{
  "n_layer": 10,
  "d_model": 384,
  "n_head": 3,
  "n_kv_head": 3,
  "head_dim": 128,
  "d_mlp": 1024,
  "vocab_size": 32000,
  "activation": "squared_reglu",
  "norm": "rmsnorm",
  "norm_place": "pre",
  "norm_eps": 1e-06,
  "positions": "rope",
  "rope_base": 10000.0,
  "rope_fraction": 1.0,
  "qk_norm": true,
  "attn_scale": 0.0884,
  "bias": "none",
  "tie_embeddings": false,
  "parallel_block": false,
  "extras": ["some layers without positions", "local attention windows", "value embeddings", "learned residual scales", "capped logits"],
  "init": "normal",
  "init_std_qkv": 0.035,
  "init_std_o": 0.0,
  "init_std_up": 0.035,
  "init_std_down": 0.0,
  "optimizer": "muon_variant",
  "lr": 0.0067,
  "lr_mult_down": 2.0,
  "beta1": 0.9,
  "lr_head": 0.00717,
  "grad_clip": 0.5,
  "warmup_steps": 0,
  "schedule": "wsd",
  "decay_fraction": 0.764,
  "decay_shape": "linear",
  "final_lr_fraction": 0.1,
  "batch_tokens": 65536,
  "seq_len": 1024,
  "doc_mask": true,
  "train_tokens": 591800000,
  "steps": 9031,
  "dataset": "wikipedia_en"
}
Each number is 500 + 40 x the weight over its row's rms, rounded and kept within 0 to 999. Layers, rows and columns count from 0. Numbers have three digits each. The size before them is the row's rms in percent of the matrix's.

# q: layer 7 attention query, 384x384, rms 0.0727, rows 0-52, columns 128-255
# k: layer 7 attention key, 384x384, rms 0.068, rows 0-51, columns 128-255
q0 107:487530507567478522443503516495537520468472522500540469473484527503437500496430482532522496520431523592547514500499464543510552516604476578542535543554517466496449567454532560543514498570469486489544482550456468538483433566528564549482415544563464436465525463506540468462522542436515478437542442487515530504597543434523502486474452492488461474452541491448456524548453444506517510453489
k0 055:430495524467492437524485502449421456518480526479506464468453515536452550562498473482551506516486536462523434497551517463436514516452498552471550561510557554533497416504517444453491512421572504477465523493529521524431478544497459505501558477493483464420529469472483572489506461439523515478511509442530462540512461494473488539532478538561471510506435525504528521512543487478467532514511
q1 039:464481519534548489524483399451582486525570484501538511559487481457543543522486514508475539481493456492521577539446496545494581425476435502509459577464471498559520444550538481487502520571467527538527506467488529498458488511546489539500482580536531477579406593445491526534504480531441412512474514507564469522468471569564468524493554499530514458526462429508482477372589521501559448505467
k1 064:534496549480520490499518541485549513393473540490439426504561452452516457506465477518522455419479457510486518427551486475526517527508533540495461545578471482507507588510440532579432514516540525500519529467515447469489511569543493512523544494474527511489521471473510459437557491540461504452543473484449534533543471502570534431467525504499467481444516553519514479496390426551452516462472
q2 081:538516518507486492526464510535495560492525545462508535501455515552520520484480550562596498480504523579579447517481485523514493548506460508535522516561498463534505476543557520443488458510485486454530428453508578448497530519535507476526400458477516518416500472506558513443499480471497475461486516488530460488444557503541493408522532504505476515470555401493491526446485446490504476564523
k2 063:422480540546441528521434521499530449562487482495513457399541533455509474479493520463474563496498505540534506512488490489475534476470511559555506493381447423536474494415523515469473520547528550500519480499515488475594574459444439520485550519526492487498532605473419457485502513511541463496517513561499474481522501468532576559490480560506528487527522511491555535512534447479463543541486
q3 059:561560570573534479497499448481567509489488552507463548529491540508466470531522526555570504450489407426462546464418516514512497411462494551528566513595520500507512515517499559481457536497462484491461505462533452540539538573549507579505451541476552505557424494518462524575443506482476432491507464455534507514502478586535478417454580514516468440467414470426539472449558522532484489547548
k3 085:540478499454469431523564521498499479562473463568493523535525481494484504541465466487490551498420510458557445536585479472482457522502467509470564497486439496475462469478485430467510444502472509495492500434547514418463456513460392427462498494492484495506515442509522548451425480525537550461438500547430460465463532434466597500472445433551555511491457514535521536395548500459421513446472
q4 048:465484450491502460573589604575451482512533444552513526437499511458501490515501506461480532547518498449530491576542528488440500518512449407421491457458443544445460439503544463485533455444522512477463486503521496490456592471460428533424532482523541500452577506497545513469475439546471468549514498545537453406459499507437539532569503550498573462564506470501513563520470453470440482459475
k4 076:576480503456520551450589516510535495465487504517537485531491517516466424556439467527517561492550504504475530503507566554510478498465499548494470438601472479506512505526460560473519525539500527507501528508450570491538437522510503489481450545545487509546509504517440458476516451526494513486497475554493513498488475487563522465561474406505495487519419460515471485454469500437484455497462
q5 095:471422503467443453462469522482493485505421519527474567500484468594517447414529544458452486519534528518458490510525484461549497515452547465515480456499541566416439502473495504480495550420474470487524511515451539517517473473473533441549493482412458478447466426431473489440501460525454526520484491474584501507545553457508522556537467458448530507499589594520484513457460500429508467516529
k5 063:508549539477508502520536538495502527460567485492481480504456437542472455498497516477502551523483532533473440479466473511491501557508449544462466449532475517512510490480582528487464522535461458547441458472564529566506508434466522493352514465477500494523487525523562491573495484486543479538547545467495474489463530595485468568530493486522465500549500426525466517583482500503519480478535
q6 100:554498514514560515480549521448526620459478450518461453501515466499455425507477500591582519510445537558514539508492502533416535485543493468471505482543453539449475478490464502509513486513473460542446450518438485499514520464499538474481459477529490490494515529584445416538541414468490499515518487492517480542501533536529550510502478522497409508521462476491511490523462471497476380487558
k6 087:455529520536469486503482538504540484470530497476462509443430474525588493540441533467444509487493532514539504500478377505457531553473522447505467501457507428461489502487579470462434510572462519484518489444447474522507557505485514518462505441485467439519529509431521463415437541495523469496506455560513499547514547539481532566510533490500538485530527552486500497515538503550503559519529
q7 065:541479485516516501430435517512483451471504500455521513550528521467479570516523494465520488570515445526516536540470504480560516496539482444532468520528529541527480442536485500475528535487500562486533510493448512465535532465540519524452550486537470396489517570470456501567420435507456454493461499466564538482558482426536458510558563414539477524495516491543477465428491504467543507403522
k7 079:479537549583494465585543518454487554497536459557460462505572519492498516497484501508495449482425575494507480453499513508412514481517516493487496508417417440483486540472455482553494474517501504548496519463488447481504560475460418437508495451460498559586481544577541485486551490495481510512503469476453554466451509471516538556454516540484542453494479557511521530492510443542436547460503
q8 067:443510511546532473532520514472487493543582476495533487468463472448475485508545508501475533516414488515596504597528518543465509467504457477498505478457516575459474516490549512513571451503500456567513549481456467536434441526455432588453487499504526543549556498542453475466493517534467422494516550552515519444500490547560479529551510552515570425509505439514453537512470547503470419485492
k8 076:529511524502522522440517467534515479524423492456462440524521407491581501483510515467488429557500430451502536479501413451482435518537531507556529557515483417515521455515467505507471529523453489502520514511558485508482533552546446521480524484538511488555506477496594507499544533486423494464472506542503409559510454438533569442517508496438541431487554548479457466523456446507520470493529
q9 080:465507469467506460552440516548491525513477488489499491528506429512472474543482495481477532482554573485522556470517529465529488503484525442432423430476458538484561464509575483505515452448591564539489542451526572495594525484451552431513524458434491552459470425532493493509481502596457479551503517521468499466497525528491536571542407518562478443493558567569477519478518526430540514500527
k9 088:523455498469462584505547540382516549491526528563502512561532462479490468483524514516505539510483452521477579529538505545440486514517511497512482479436514483471504496466553500541514452527537458481527445566406486524514505481446481420527536481456496514496471503528490489480500460453473502524592535464490580460532436502554435535558496568520565501546517488506590507539485470480460475566495
q10 080:495537521507456499419511496446446517492491442448496511466512516539475475484516517501510442515539494515454474545486411471536479537545464465515481443545429465489522438487540470438468510534576562470555519519511487511515499495435552476497525489515476547413561491446470458528532489457490521491529449467453479484426569503449493571518416489500550514561574553518541500527542535513545486468462
k10 084:555494480542475500538503453468436488450454470586485481551522495462473509484582543456510531586513508446499461462477549432498482478424544498505480426578485474482446501563475563480447586462414465445369481540585538576458462526529494579475423550484433458466542444453568537514494578555486513553486456513478517469463505521497451482575547447459490540541435469547524498452517513427498478486526
q11 083:452472549481475427477441532489524550510495498440502460559505501512472509497455459513479524521528492525498551501492490498504551511599461452476450535496600479493509509502583471581501559535496495513547486522507544485447496513520470527562483492477497504419594566446512450556507509441524485482521490487589508493573522494507525497445485533549521586381549504558517512547524469479476488524449
k11 099:563490535495415512537547487480467485502522471484438469467470525466447419436458506561565532424421496539531506455468428520420481517539512542462533445617532537409526509562556578503466572523545502510484484483470451540540530520439491497482565480511534497458530549513556505545492482459493472482532516574469528497459519511496475524564529454540518499457483498504529451554515535463443483561534
q12 083:488479455441594544487494432478515504429462503487548460515486535606532514483554507505515545510473490573518535488499583508441551560433529625529490527544561496466514587473499552441463484438501491513529518519438487454490547469576570480486449512499484543524503451499486496488507510508501454544478513486570526466513513531483462482480542474453469555493521527480491485516416569575512471518486
k12 087:492463449510471468536508496523458470510452472479528476496482525455420459539566524484503571549558481462431512443478504490512500505393527442548458483453480518576528450471509511493441549512498435456468516499523523538488486490487572462444550559493485474438485506486512531518410513465535589506551447441542491459499516476502471481558467565496497562434460425600513451524565544495457529540518
q13 092:534524527478495462465547546488458551528587415446463498539481500550416477518553510555490492439520485539551516443432506522489444535563531555507478501495528462441459453490456473456475527473490495575504490537464517455552448539456569499560440472498505452462558388554472448506446534465499480479462568458458543502510554531600532449524505473524385494536469469449454490493488495605490491426527
k13 091:541461509469502542539363558526489500491440500545509544463571481475569530540486465532502514444498509505531499505488513478487481492489487487484524520651456572566462483511500518507510429459534523489439533450460491450486452452552503546444499537477488510455498507491506520449480528517435502491455479484500485502486569538468480443583483508473490529471501451460522561477497548438511485422467
q14 078:595488531491490523495470484484486483589504522499455534490495442417468487498575520571533411485478478545479445532523531477425498479508501537558503436576451451494473441499563464544537486504494571479538491462396478527463503447554492589464466468529457556518519479506447491412523526467481556500456568461433462438518503477538495481559495468452457522578449511487500548512405519491547462444531
k14 091:446609507561525435542505564524541535463572448496477530480585487432476482474456527453433457489456524409478538403422432478502485460568524534514506535503544543420421578505471434509468495529536454551513400373432499453473468464512509446506486508540497396466533501550493576507502480572444405445551476502522505584521446517466530521422510540529498481470524493491500468431519477472455511560516
q15 099:471434574526516439493505455577483466555485525491535584497577501489509567611442478530572527502565457509475556533525505483525553415519466520523526456511492499480462465543546627445508510539561560546498531518538473529481480503507495510499500500530472483423548537469527505506495502469437414481521503466466481553591513452477480505494446517597534496501492515513530525465486529516501558470452
k15 085:576497522507521520491470549500468431506501557537548556550531460435498446523525475540559462490514491422461504539464447476500518522502604544516486495543412463562491524414482532516505495511511497533512516488366424452536460466482515478447448484497486530602436551521446487479499517494478587512485525481496533513500511497536528529497552449479447539447491536512420517483403473504475563431461
q16 079:479516563542485555473470496545552398530521620466543481480406497478478538470516509459526560443388459506494472479453543574545518455447506507476529611498544536504488478495496543517504499506524521491479410521486471531553450477445485496510531493493431483555481518500554514528540505460518486459544554557514523580481555482516479489470537441554502549483505473496409509422525469400551484504563
k16 079:436495459565535416559525455496508589511519418571575412467529447499484504535537507501456484500491505423485484587591452515491440525506512493587498484478443469501567512582407474477504463518503497516553511540614479465510489515543453505497483501490531499504529514493477455461490458506521491528502429491513466544462464441522501568447464550435482483540441455562509528556542521488494571493468
q17 101:526589527441425503552475513514528535509475517494498465436532549529505538569498514524531544526556544475523480524432464519569521507564460522505476478461455544514521474512474456486558516520494473456551468502501526493540557480471438565456536423479574537414476421542533497510492490477502460488473544469543500534486531450449470462517474465514510413519542498441481486552498370512464492553501
k17 095:486499517485537579431496431565475558527490547491486499558516507528512564515519473500500522477518498429528527502508542470520506478437459513463529675585447469526535480499507479534478459461527543420454500613509517539482482513588543465497420453581452454519481548500529524478550570533451498440560489453523450507506514558546502456534534513457477534543517498483535515465487540468565470404540
q18 084:506506448534462470466514411447466440518466467527553483531445566477435479446513465512486468521493471427537575474464470504418422512448563447422544557492498466504538485529573524547472472537497518460506430508495410528480570502407474546430529441452515532508497431492569515524487552551477532535543502565511494491454500524466509536477536487514515504533559489502567424503477509449504567444528
k18 092:458508493504505537525455449501535549448447478596515446571539558511523525448518508471494515551424517403446597478515592563463488472458465522494506480620516458487514447418457542444506449440485477508441469491454536497536489477467513468481402513525531506575528525462420465518515456571515537489516450466499558504502522510485458535519442492522433532569474458549498476522569466493527395457581
q19 099:508441571450499495496424542472555497530505500491535516481455499538550511490544511486543461418442534508472466485434526487490514564449490493530384533423495535440497510494502472504473556472525498513518435495492501501496526500546508522537490453499509511511467526476521523498483459509513530478511563455514508483587471593461509532490486491444536484482539433502506466488480523461518463611445
k19 091:585424528513434477533519477502434418563515479550416517512452486535482474373508494497431573510495471503498488446466472514464462558506497588453454479478524548491516512477519509431543553574495433455406538558515483512452478515474520521449532484505554455479535449442500514545424510543563540550516448523526546457479564566491504509507530464490531556496541544505493538534494457481507453435530
q20 081:571517484510482476506580519429500574460470524498522546428464554489491510522470525542519538475463528480473440507511432575552469459514481537559488488527438505569509516444493468534525533503528509546523518441544444496484443566476540568461580549494504488513514520571472490518461547505529484437583459455412510572533443542511552503481522494523551481465415567519555491515527469504491495541491
k20 087:556496514472508563498522496548457528568583512449485575467563471476526469493550492529466505474521491520523454590457509509510502483547525578481543507503469473500464501498465512583506434533477427546550522545447535551447486502476486502496446529464460540482513573439522471499511497433400429550471491532528419470409531549547523475527527535444505468509524508515452512491526498476496548398491
q21 072:485497518524472506498432570518534507507494527479536481376448472475462521453415479480454578526478537501470522536466459486561568509500402432505564516453525497528526487547488478465524519493574490548472513475569421531567447493510524473502596500507478454450480593473452486490548502504492486405524483474502562534520522503442426538429464569561611443354568466532471488467515556521486511574498
k21 095:453490531463480505474521435391471570547545560525536448569489556490452443488488506495517484544516489496388506584524555505478490490505521515440474483496532544445502468453504431433474524462505501535505543555480558569545541427480494492435411446503462500469484420528501482530494513446518493503534505493547506421585516534591443530488502439522474593524505446492491501494520560455485593528480
q22 100:563576454512480510490493551504518458570466572427476467443483497567489482515482567532542546505527509529520445560559575536481497520443489439586481525493467451526425501476463482478514534531460442501460569501483537447489495543489492539485534480484520476498503427576475504422530553520521556475531552430525517497583575487466572458585507454500522457495516501410451479497499497576473474513471
k22 091:452517521509521435541468549468477543441507457471542482453492504459579510538432510470455482481492481500460518528533491477534480520572443513499538497394469475529492504443450465466546484492499497509547502502616526549534508523517490563538446498471554392479526536466536507461478460498500517474494460442451466416478503464497546480426529568501503478539490466500511541482565468465556553585517
q23 101:557491513490411514513452540520463420494500530502527527500500406536470519493462454515533480468486488459511543511485493442536500498568551502491517499518446489469477508534462493512442519546506433517518524567549464493543498483479464585500529558497428520485525512479532414496432455510462506429508512548368483519499473506501511470462503518498570395471486495471440526517521507563495429509552
k23 087:472546452471573523569450504503496527483489517390517475501449474445509571550535574496476474537512513439476423579566471444619457550494493527527526502461443529529485448491513539462528482493479504539521491465541470426538477489499547524416476449483473497596478512476575515531513495588532511432482460489520500572474533476487419469487498494505441500526511498504471511492451519485492591490465
q24 084:484451564483501510488472516467472505509516470510558498528497531466424512499485499479481470490491413508493541519496543494481545604472477519476520488506608529490482502515509445429518587563548501464468493506460490445517469473502470489485424533515586522398505434490541537512528452544526513505502524517498439493528480501531514473535430470505532430510513439528526470515485528494430480416375
k24 091:462493507557522562495496517580427539462519530449558521506431511562479442436549561516527514487512524518479526520471512499433484447551503506493387514524471482481554465481518508533461521476472494460452501503497510527535463462450539473547505428508562514511483544527500483517450513485526539541501430463586604500536517555522526476416492500520554535471480423501473434542411490549466539546482
q25 086:535476538478493546428400538538610548537458512560463597517499559526525563493467528481472470549456476516495530549539511463461484518496561552501447508530428475449418526544495519545505473496498495465485553604455480582498537519518579483469489491505534517530575487512473591493506527517550549556469447488442466457530524510521451470504537506469551482509496487531473520524490476441489452476539
k25 108:498476557518477445545534485459499461450480431526478469530485573395501465491470497476476545477483507531460475485482490549495557496470425481441520503475584515451407438474481467475460497570497485540454463511510501572459498473519468507533494547477490577407508479509502434529531476486530519510565512491497479517460505444452441545476504536508554516523549560612497534474489506527553487485442
q26 089:531475525506512503541617502435476519517457488525489507489529488408464485501488565480504505536607462450512496464539502502488456434492487560541460516516513559503499500540503490520450547504472484563517515547489534523531480499515493481551525493466588480470539467505471516532527507499526593499434569527488520531559434528491540552535497505512451463444466448514559476462510511540473502428514
k26 093:497548491454555466527475557479486519498507576519533559511424530553515555481456519485536434466392502477485514514577502544482473480560471517497532509513448434456563498524494453482501486494579522491483539504445545432500524488534504465459536464517525557533525460532412413481580430477532498483572584504531445537487498492490504539526469547466601512509458477522494540511462517476466599522436
q27 107:492500497459519491436500530516490518540528399486492503573539493481503582513465512507517515481574501472562518489502447469436572489490531513498540535544548501521474475543540527638515535501548550475452480440499464505533539482474441472472557549503539472551522569475546548572441498525423411481504600507457431493489379568468500475510422518471511477521534540466515483551505515455459522445519
k27 102:415555541573530466530478564514415527479488463531516503500448465516527467478490483528568523525498493466447419516533507545527518448532475503472473452495507486492554488494527486432466513494473448489518524563469478458478513450560484498541549484462487526413506565454430498461523443482526485489481468397493479494496505503477475566481531554548465497470504551525479434511531479520601452550506
q28 094:538491538488446478517590474386527463526553483507402471522576503441446449484487496505491503547518535437437489436404518624510528467558441409582575434435527483535541498462477466502554500483491570518583520475537431529484498481520488475515518520486550485511534534444479507516531570446518472475522561467486457526499390509504434520414500530510525428467517516514551479451508525492561450497500
k28 096:557490482484544512509490487575489520490514508521486489526458473523476531392507509417479496560430547503476500502550516532501546534503469510573502472574567552471512477508492538499494513512603523490517441464461535511464517462501475480482424492538485564457428566493493452492487482411486556439493584491521512423460487474442538500488483555489528462515529462529506503522481494464519441481467
q29 089:480522521551472419450429534514505481438623447490479529486452423474530435480531553507479489487570445506501470482409510522482454502541429492492531489507531495484457475508504509486437523555493531478593520550525437536544543499472519520491522515516489502437522492571528544546558550503526514499530518415482527443588551527460404508527550496524511509494530470523556488503545525490476547555533
k29 083:477529489520505514497493482481488469497487505511565552496522518529464469468544550454516512536538538573430521501528518497509481487479506481507480377555524509475597547490566532538491444461467468522449502400483506481365503529525508517451480507565554527478516518471408475484510492485521493524493550570505460468473501567511550469526479515524568472496499473538498428572525498524452476490399
q30 092:518498526516473479524551575467552497556522453493482522480461458463517449533517529525480505503483477501603527491497430541508527497556585461469484513490519446512555470489527456492538518503467490454567445490481491471609545468439465586483524421500514510517519514524519497515454510555530599469506468557416537518463528501562513493498545482546502502532541467442509464503504429644459512477512
k30 105:544488438453472528508457510538503490494506566461556464507456557504426521465444511461455498440509486465445506529512550504494437528439439505531510512433519539489475515442539431488511427385552533515527470474521500438489541460470524528384533453532554549464466530469539603558504542486506563475540514368525550488561504416453501529535510553552542542527499555514487490411476519489492540569449
q31 095:463542569518493532454520543529508539534516512547496518461455521497494449533487431532517426616463521463433408570525489606535487478529455493478545452476470481510510485451563452542504425474584501470506499519475405583508519477440506461431505453503424415496571531463509458528496514525491526511533497493499537487497509494521524442546444508542514497454452478546555508536501496432528484473480
k31 099:561434514511468502521517528508536493464551461523654522509469536468425389459535573459471491466508443488462485515420432461459490535487468471498522495560539591465492455489533562489477498492475528517436475456394490538516452442441553528452523480502539591489456501563481517550511469478517502517450572450453493467530584492537405592494528471521435497413512477573511479488490506508421517501519
q32 084:509466536513572561457442516533497439519470510502518563553458487550486571502435511480519444448544515479488538474539555437530536543449450487474550531548477475561555502466510472549471484469503456513457519524553485490512488472425493463529501502570537482501451517493478474537473532469484476494504496549536545518475506487445523458564501492517431491482433542513397495482505564442482443533528
k32 094:460579499453523551483527566463534496473533490479489518553558559453549485521496444469543455520499471531492526539542513488533481484544501498496474591489505473537514517514522474610553446486498495531466481504504531454480476495538375551537504493463510500477526510443491485413537473453523507514491547537464532522455513537450463613478536537506540474495580504437476531516488463513571564512571
q33 087:552477506507484482506468502521558488495536480543484508523575481454536454472525514560504544429542480582510475498468497485517487444534512457434512501497484496518459497497451543492457536504473464475578559433531514535542496514502492567539480613524484438499525503417487497484435535507443504494447528474485458522488515492438460445421498484572381455470450547517525542477466476547584450501410
k33 097:486560536516511519474460485568453462564492471528502560552489449467567613531473538509465484450486469455498487455554492471624512521475479507522537490509469446456427438510491513487556448438459469499444525487526490462505464521440466522536518485537483499506462492487494489487534543601518552436538524476531387454480550480484496564597539524353469447514455497505516517474516512432549516481526
q34 079:556525527423538472500538437446482437522496479524454444597530487538547505503537493513496484500501484544503478458529447581475545516504550503499523512476458527476515499475488444549503504402495496491446468540537512415479489489600518434581430529490398438601485529515485462524535447511447500545513479542510427472480502559485563521478498497455465503516490501549555591514432471472490448425576
k34 093:487572490498505474496474522493559523456518489426526528503542458531523515496510502502468473444452481520427462468545475398539485468526539446542539542512471460492488506536481485482641461493525477523590473440477467409518520498539450484504539476491517570519566480491543544457505531508520508437541564474497479571533496443494581456480548452457543516500472484470461516446450454575566581581479
q35 088:499475467494472542549523433469454480510540530495518474521491589456462478531521486487527497461435436501493556494479484564490527448511505422549510519500576524500529482448454432485528482463516480515523466546477437542565492445458445476453459388513495489529492538486500455522545541529557540504579497521482521506486493502593489471497599430470458553527480490512419537481481516517536508453600
k35 101:582478509539494538472532455488475521543512602510460481523466487436438494420456445479506518512465479417520530471466537464477451480533531484401483458527467483493540487459543465497503520546453468520458534534467495564440550591440492508525550491459527428560471477445523472485548529601525481539463426468534545508434477494550620543552540414488495490467544517553488419470429506406516435508528
q36 094:530489552562529453513450508532510481508480539480505509571549552461502539481481452442535467479514379554519476452536542483574503524438483488462512527494521537461500412566491556421446459451454493547397512545504542540517513480505553452535475542568423455511502550493477483532521496529407496497478431549535532444553517457488458477525504426527476531487525468567524535450455557460402478470496
k36 101:444494483480488527513384471543523515421437476463501553538514523456475519503509537505515454547578433458529527506444593519525494466501542480512548496465478545516489479511492520495537475515613553536466441572471435488506485508557497478546454520433517469519541512491487495475528537516561518453525494430459504470513457485533495521505404509529460482503436552509531520547505452529562519536440
q37 085:492450525504466492522582506502496475552563492560484542551490449587546506454475446500467467462547552475456523416436492487473454471541445425481503553492533518531515506532513549557459487475491474451481516555473576508495536501469470525447473453511478508566498497502516552478536511441489602562527524553446534473467511512444520491478476517486480553485515505463483545479519543454495477436525
k37 087:471479476506519462497532480539474435476543449440483518547475536462533476515471497549532522504482516499503512510457439558588476520491530509477518485593547495527490522408551476439541469557474444539541474502538467457505488507532484491487471572513485518471472505428522497546499499509496500417422503536480480556449490477476451464475523487466470512525526473486454474490503513524585444457556
q38 097:588506550554510480437547453530554508557495420507510510499515433509509476438413527469401474530528464451473467468467450504474440533476488464512530517463389476468480475467541524546471503519579516534536472502517454520495543487450433563509551462557452458449446537527504456486466468529507480526538496470467493462528569532436504532529487487551502464458527398532535537507564478533483452488487
k38 109:504403513516473497495532504519541488420414482500411516420483504494482466462527476437437535537570497534531499466465471459537532468498489535531449474551552504489497510439462551434528495520526572548525553417396457564465456463480576548565501599438517493515531440455614536484536605502491577472515459456473491456554542513566438491447439482486486510449489457492472493504558540498489525461576
q39 107:537499440462525483513512474504495506491525516480518403518508524523586544488449499446533514503503540502498509514573537481508477491463519550498535531463465478449456500528539538548556486516573522506516503544497483537532559458470491553533504532515498524549478490453502499528513503503565543505517582568509478505542425516443473525566491557489443516486576495578525608505427493354528515534463
k39 101:496432522509494463421503470523443442530537396491432441563471492512457467469505471497549533586531515492469496557513462446477485444488519497460505509518495514510490547494504499483488438547537433502471468542565477464466519518506476580508484482523473516502487479526485511475547560516488502516482523496459553497508468531476513546537503508446468469518546485482559519501449477445508486450519
q40 090:519472460464518500476438514479517502483456452520484491512516496476570505572530495540454567542495492476477507560512477469544485457539559506608557516550511508441471493449403508514477549437463451402483475550439435436502415457651512500476538506511518472500479590500460490452543515592554499473504498415503479532481518499522515448482521556425565458502442519442440471525441473605486477421603
k40 097:491536485466450487555476501524502523558459501525537533501510494503481543496415439512580470479476429521497537452564456412553596467474491531516542589543491491453554510559521494496536489498504585442559488497471490581489514511514517485543476549504418455553496463472508428478536514506449529482461583407478464499506482520490523541506517490471556501528492452485539527523498391488509434483501
q41 094:475474519538500538546583427443540494596555532486560459464495477426525477502469459476516452564477435498478469448519500505533519440462509452544520449558494540482498602609461454476539507529491531472528478494532435514473529493525475507562520471499456522495455463570490527509501500557539451494437548445541537566488527477480477539522604463458465560492471464518426577450453488530430514531504
k41 117:508505461469502527516497536542440562530516541435463469571529425477495425495519532481546542485452505526578453558513499507536515544511565490505525491502428493506477451428520459535491474441536489461554467551467513418525503387494452505405532534494508559487535476540462462518438496497471482511462466528438465569442502509499545497509508471472456487485521561448499484529507499545552493408517
q42 082:515494492469502491411556510540480478525552442580508544464492518488479512473491460535503524521495582511491513533518490444367467501512532461494502546471485491505455538456489530536510523502468531498510552423528547478554554489453449531465519579537487477483555437493481518537484505494520506453511458511478529522495472534443625486512541441511539474479577504474479573527584527507520468476533
k42 088:450505492457466482540405558460479504488550528473446473517489494571488487545489466513544469458507502478501496569496533517508465581518533514536437431516452503454451487473454491529532539559518535541459539392466455452466476578548454521494470486447502511587397465464460538525470446469469492522474513519539444528564569524488454572534477508488502539485541502435473507466518529464543545561452
q43 106:469431437578456507461536548553457455528476480518491525460499555470526499454545475454464532591401545479528494519475438527527547448510438453478555461437547525561502492464467517466461510443506489499482455434612455525516484489473422545490482467488467520500469533429498472526488503503530501397534503551370518537497479535467438507541547532529496503483543593525534538459505509524479417496535
k43 104:518447490532516509518445458484482512441467520493605483487458570489448429498492564528478543451536484611516533483477486463453539482469489526562506495438492541507446512492517455564579467446479476412438544453525460600524521515484516584529572494526528568506516441515462506461506550507483449506575495432519446472501565541468481465469463462494499406497505457498548524572501549488533496486439
q44 085:457543547480485527468543518518506490492529489545522519551408454484444466543477562504523484501515438518452532517562552539481477437555485548455514496536558539494479452444473466568573454512480491479433545496449553458520534511491542519434534507497478543451520484498479485514542525474494491558451480529546531458559514535457489502531518512566515522523529504594620537575474529519481492447476
k44 100:551527486488557514463476559542511532470449427435528483596567528423564511511498411483483579489513446494493520487479470530487502527519557444485458473485481462454435479600514542501494487533478610521468445499494560479437425428518382485538529510496435508482509528569548514445464509514480511533560473492447491468422502468445522510502413499509476514487507511553413420497506492485574425517512
q45 062:468529510424536589509492502615454490454528536521514518632502491555536524586527487526509465431483548509525462452487486426536497504443497525507440462506527542531579484489531454524505463492454459519497460434484465512434529546500483432488396445472443536493440485499486461512499487502495492445465487492530499511574537481482570385510539414521478596508521533489471533528512524483494457491485
k45 084:495494543460500477522453479536457480593542461517473499560499479545576520492498571585540529514463442542484505505572447541520461425520526426521603586544481414430409471489454512498446501544493527496566513498523532491459455565548495564424494514515458517497456522454529589470485463542487502464449524513495476558466527487505544442450514509441511483517540537461490596456434409469565476430474
q46 090:480520431502546481467566539515545470513509530470469505525527489495552542471484432459573494381524540493509418429522411497493568467544489459528495493493530556468562405525493399503551551474482503505467526491489492547485507457487517532466485480525419483539494523503531490580425512466516486483517595426470465482514509524483510561484499514449499575534497488405467527497527483481453449469486
k46 091:486462537527455480586482445513570484496512530468513491462534534523428506549509505498484536518506498485491505450490475435511532525507499508468479557459491520409504537527520397437514527537525506586551526430561554541532443516533491472409434488508470499525513493530494475410518563489476530527416523602469489497512473396580456454470427534528545470533477458564515464380436583564510488438509
q47 103:481526545502515590479582455544521463517443467464513480481467542515546566515455475515509423475489530426420531518448499511526495530492529489491459450483446540513545497530522524515507511538534460475484507539503449613526590464485517470465448449491427469558439524454530458518521512488492529571537436568501522440539583560499478565450480565509530527461526489522513507615584587547447475477484
k47 092:474474466525466493408538511476561462450463528514456517573493594495462463508522472446526496472498529486517428434507497492497567441549504531478518562511523533478503513470494486509505518433446470488445536483510540488500488455493565458544551500514485530472484523538413477560518458507512504536516543463548543511521455518492480489517465502464466482557470466484478487497448441481459550505514
q48 098:568486487505535558544465508430540526524466550512473507447508482546533568511562550481563524451488480580468489487548504561456549471524384440508496530510528523362468543470478576520436466437468484431535522512492548506556533544487514550478523473498447536488501470403532504470536465494521477512516529538422520534532502529524543517454505490571533416455502515544521569474472530531401543566533
k48 106:466489366488457499474557538520463555480530562506483506561559516548522498503516510536528433562524566553504481537518465459498479486497454540548574383533523459453488482551439490517510489566514480480449486483550534588513533526535539516497574553581460454466507512517456444460495541499458540545548487529536438532513522491485451469511499471481499485498442499482442492499462488485541485480463
q49 115:541493476520515518520492562536531558509478488458529407519451541437519534446472584402505566439525477522399488456445454513456467531545488521501457507546542607467495510424498482494442467509428503548506538450507539558453496581533547468544534394506477462524553531466464458505481432528496471567552506505492533502521504477510469432447525510530430536509398485531533418522516462496545550513518
k49 103:431514475494598549463489514505470517527438469468461543482586527490495497531477615505444507502469495428492542445472467498554491549498534509510473490444456490496484469555497464488554511452499516496453467479487460484522489513583487430492493522515560392555513480481504561518523424527492509558509504509549456500480485503507517515506497445510538460449457494540542488505454486442500569554392
q50 089:515490445464459465570497465468490476506521476433512476487521492445521512538559459526527502479541523601508636530532439550480508492465478512526497517509464483460434529468478556572460544518492486490502546492547566459523574542564515447504529607506465519475506464430496507457505561488470497544479479518547466437469516505480521502500495469462440523552479516555564520503457468500624507492532
k50 100:572534529515493585472484510498453489495518488538489473458519458553513537511471524475537542570461540475501479526533503541472513509501500590516549432488500515556559475448449490543467560436501497474516491416459474506479479488547526551489524505477551561536472532434454557446495467543496447464455442494550501550577484516461548519513504540551578503494480501506423464489448527487472424464556
q51 074:545491506474409515525516498517543463491492550551474441466408482467497454468548521514507515580502459435430475411465433546414510510508456480465451529484472509445538559502472517452472557525451522478506498528469474499547520494435409454556459484473511456489479493440486480597464525483489489497519500525430524550510441562478513457446584477565469592519525491430483459460534459562393561498492
k51 099:461492490506536459488471494520520523415507473501508544450494514486498464422528463454475444481511491497477529467511463538454502470502446484504456510487571513483477518551464497516479521522486505550492542506496495488466507480477507495554555459459584532508524497529501525488477466569475464586523434526529544417491519490496524465462452443571521494467556487545532442557460504497491512540485
q52 101:509450534528493497472562547486472466527525441467487485529512495579479488523501493444447460476507453462527458559593543451504430516507525493450484454506482529527510474489491528445513520461486505480560510522506538498461505455449468501455462430440544500449423469560451538516517425537531568587565521545498552518498525436496494498504442565581515524501465512560485480506572506535487494448523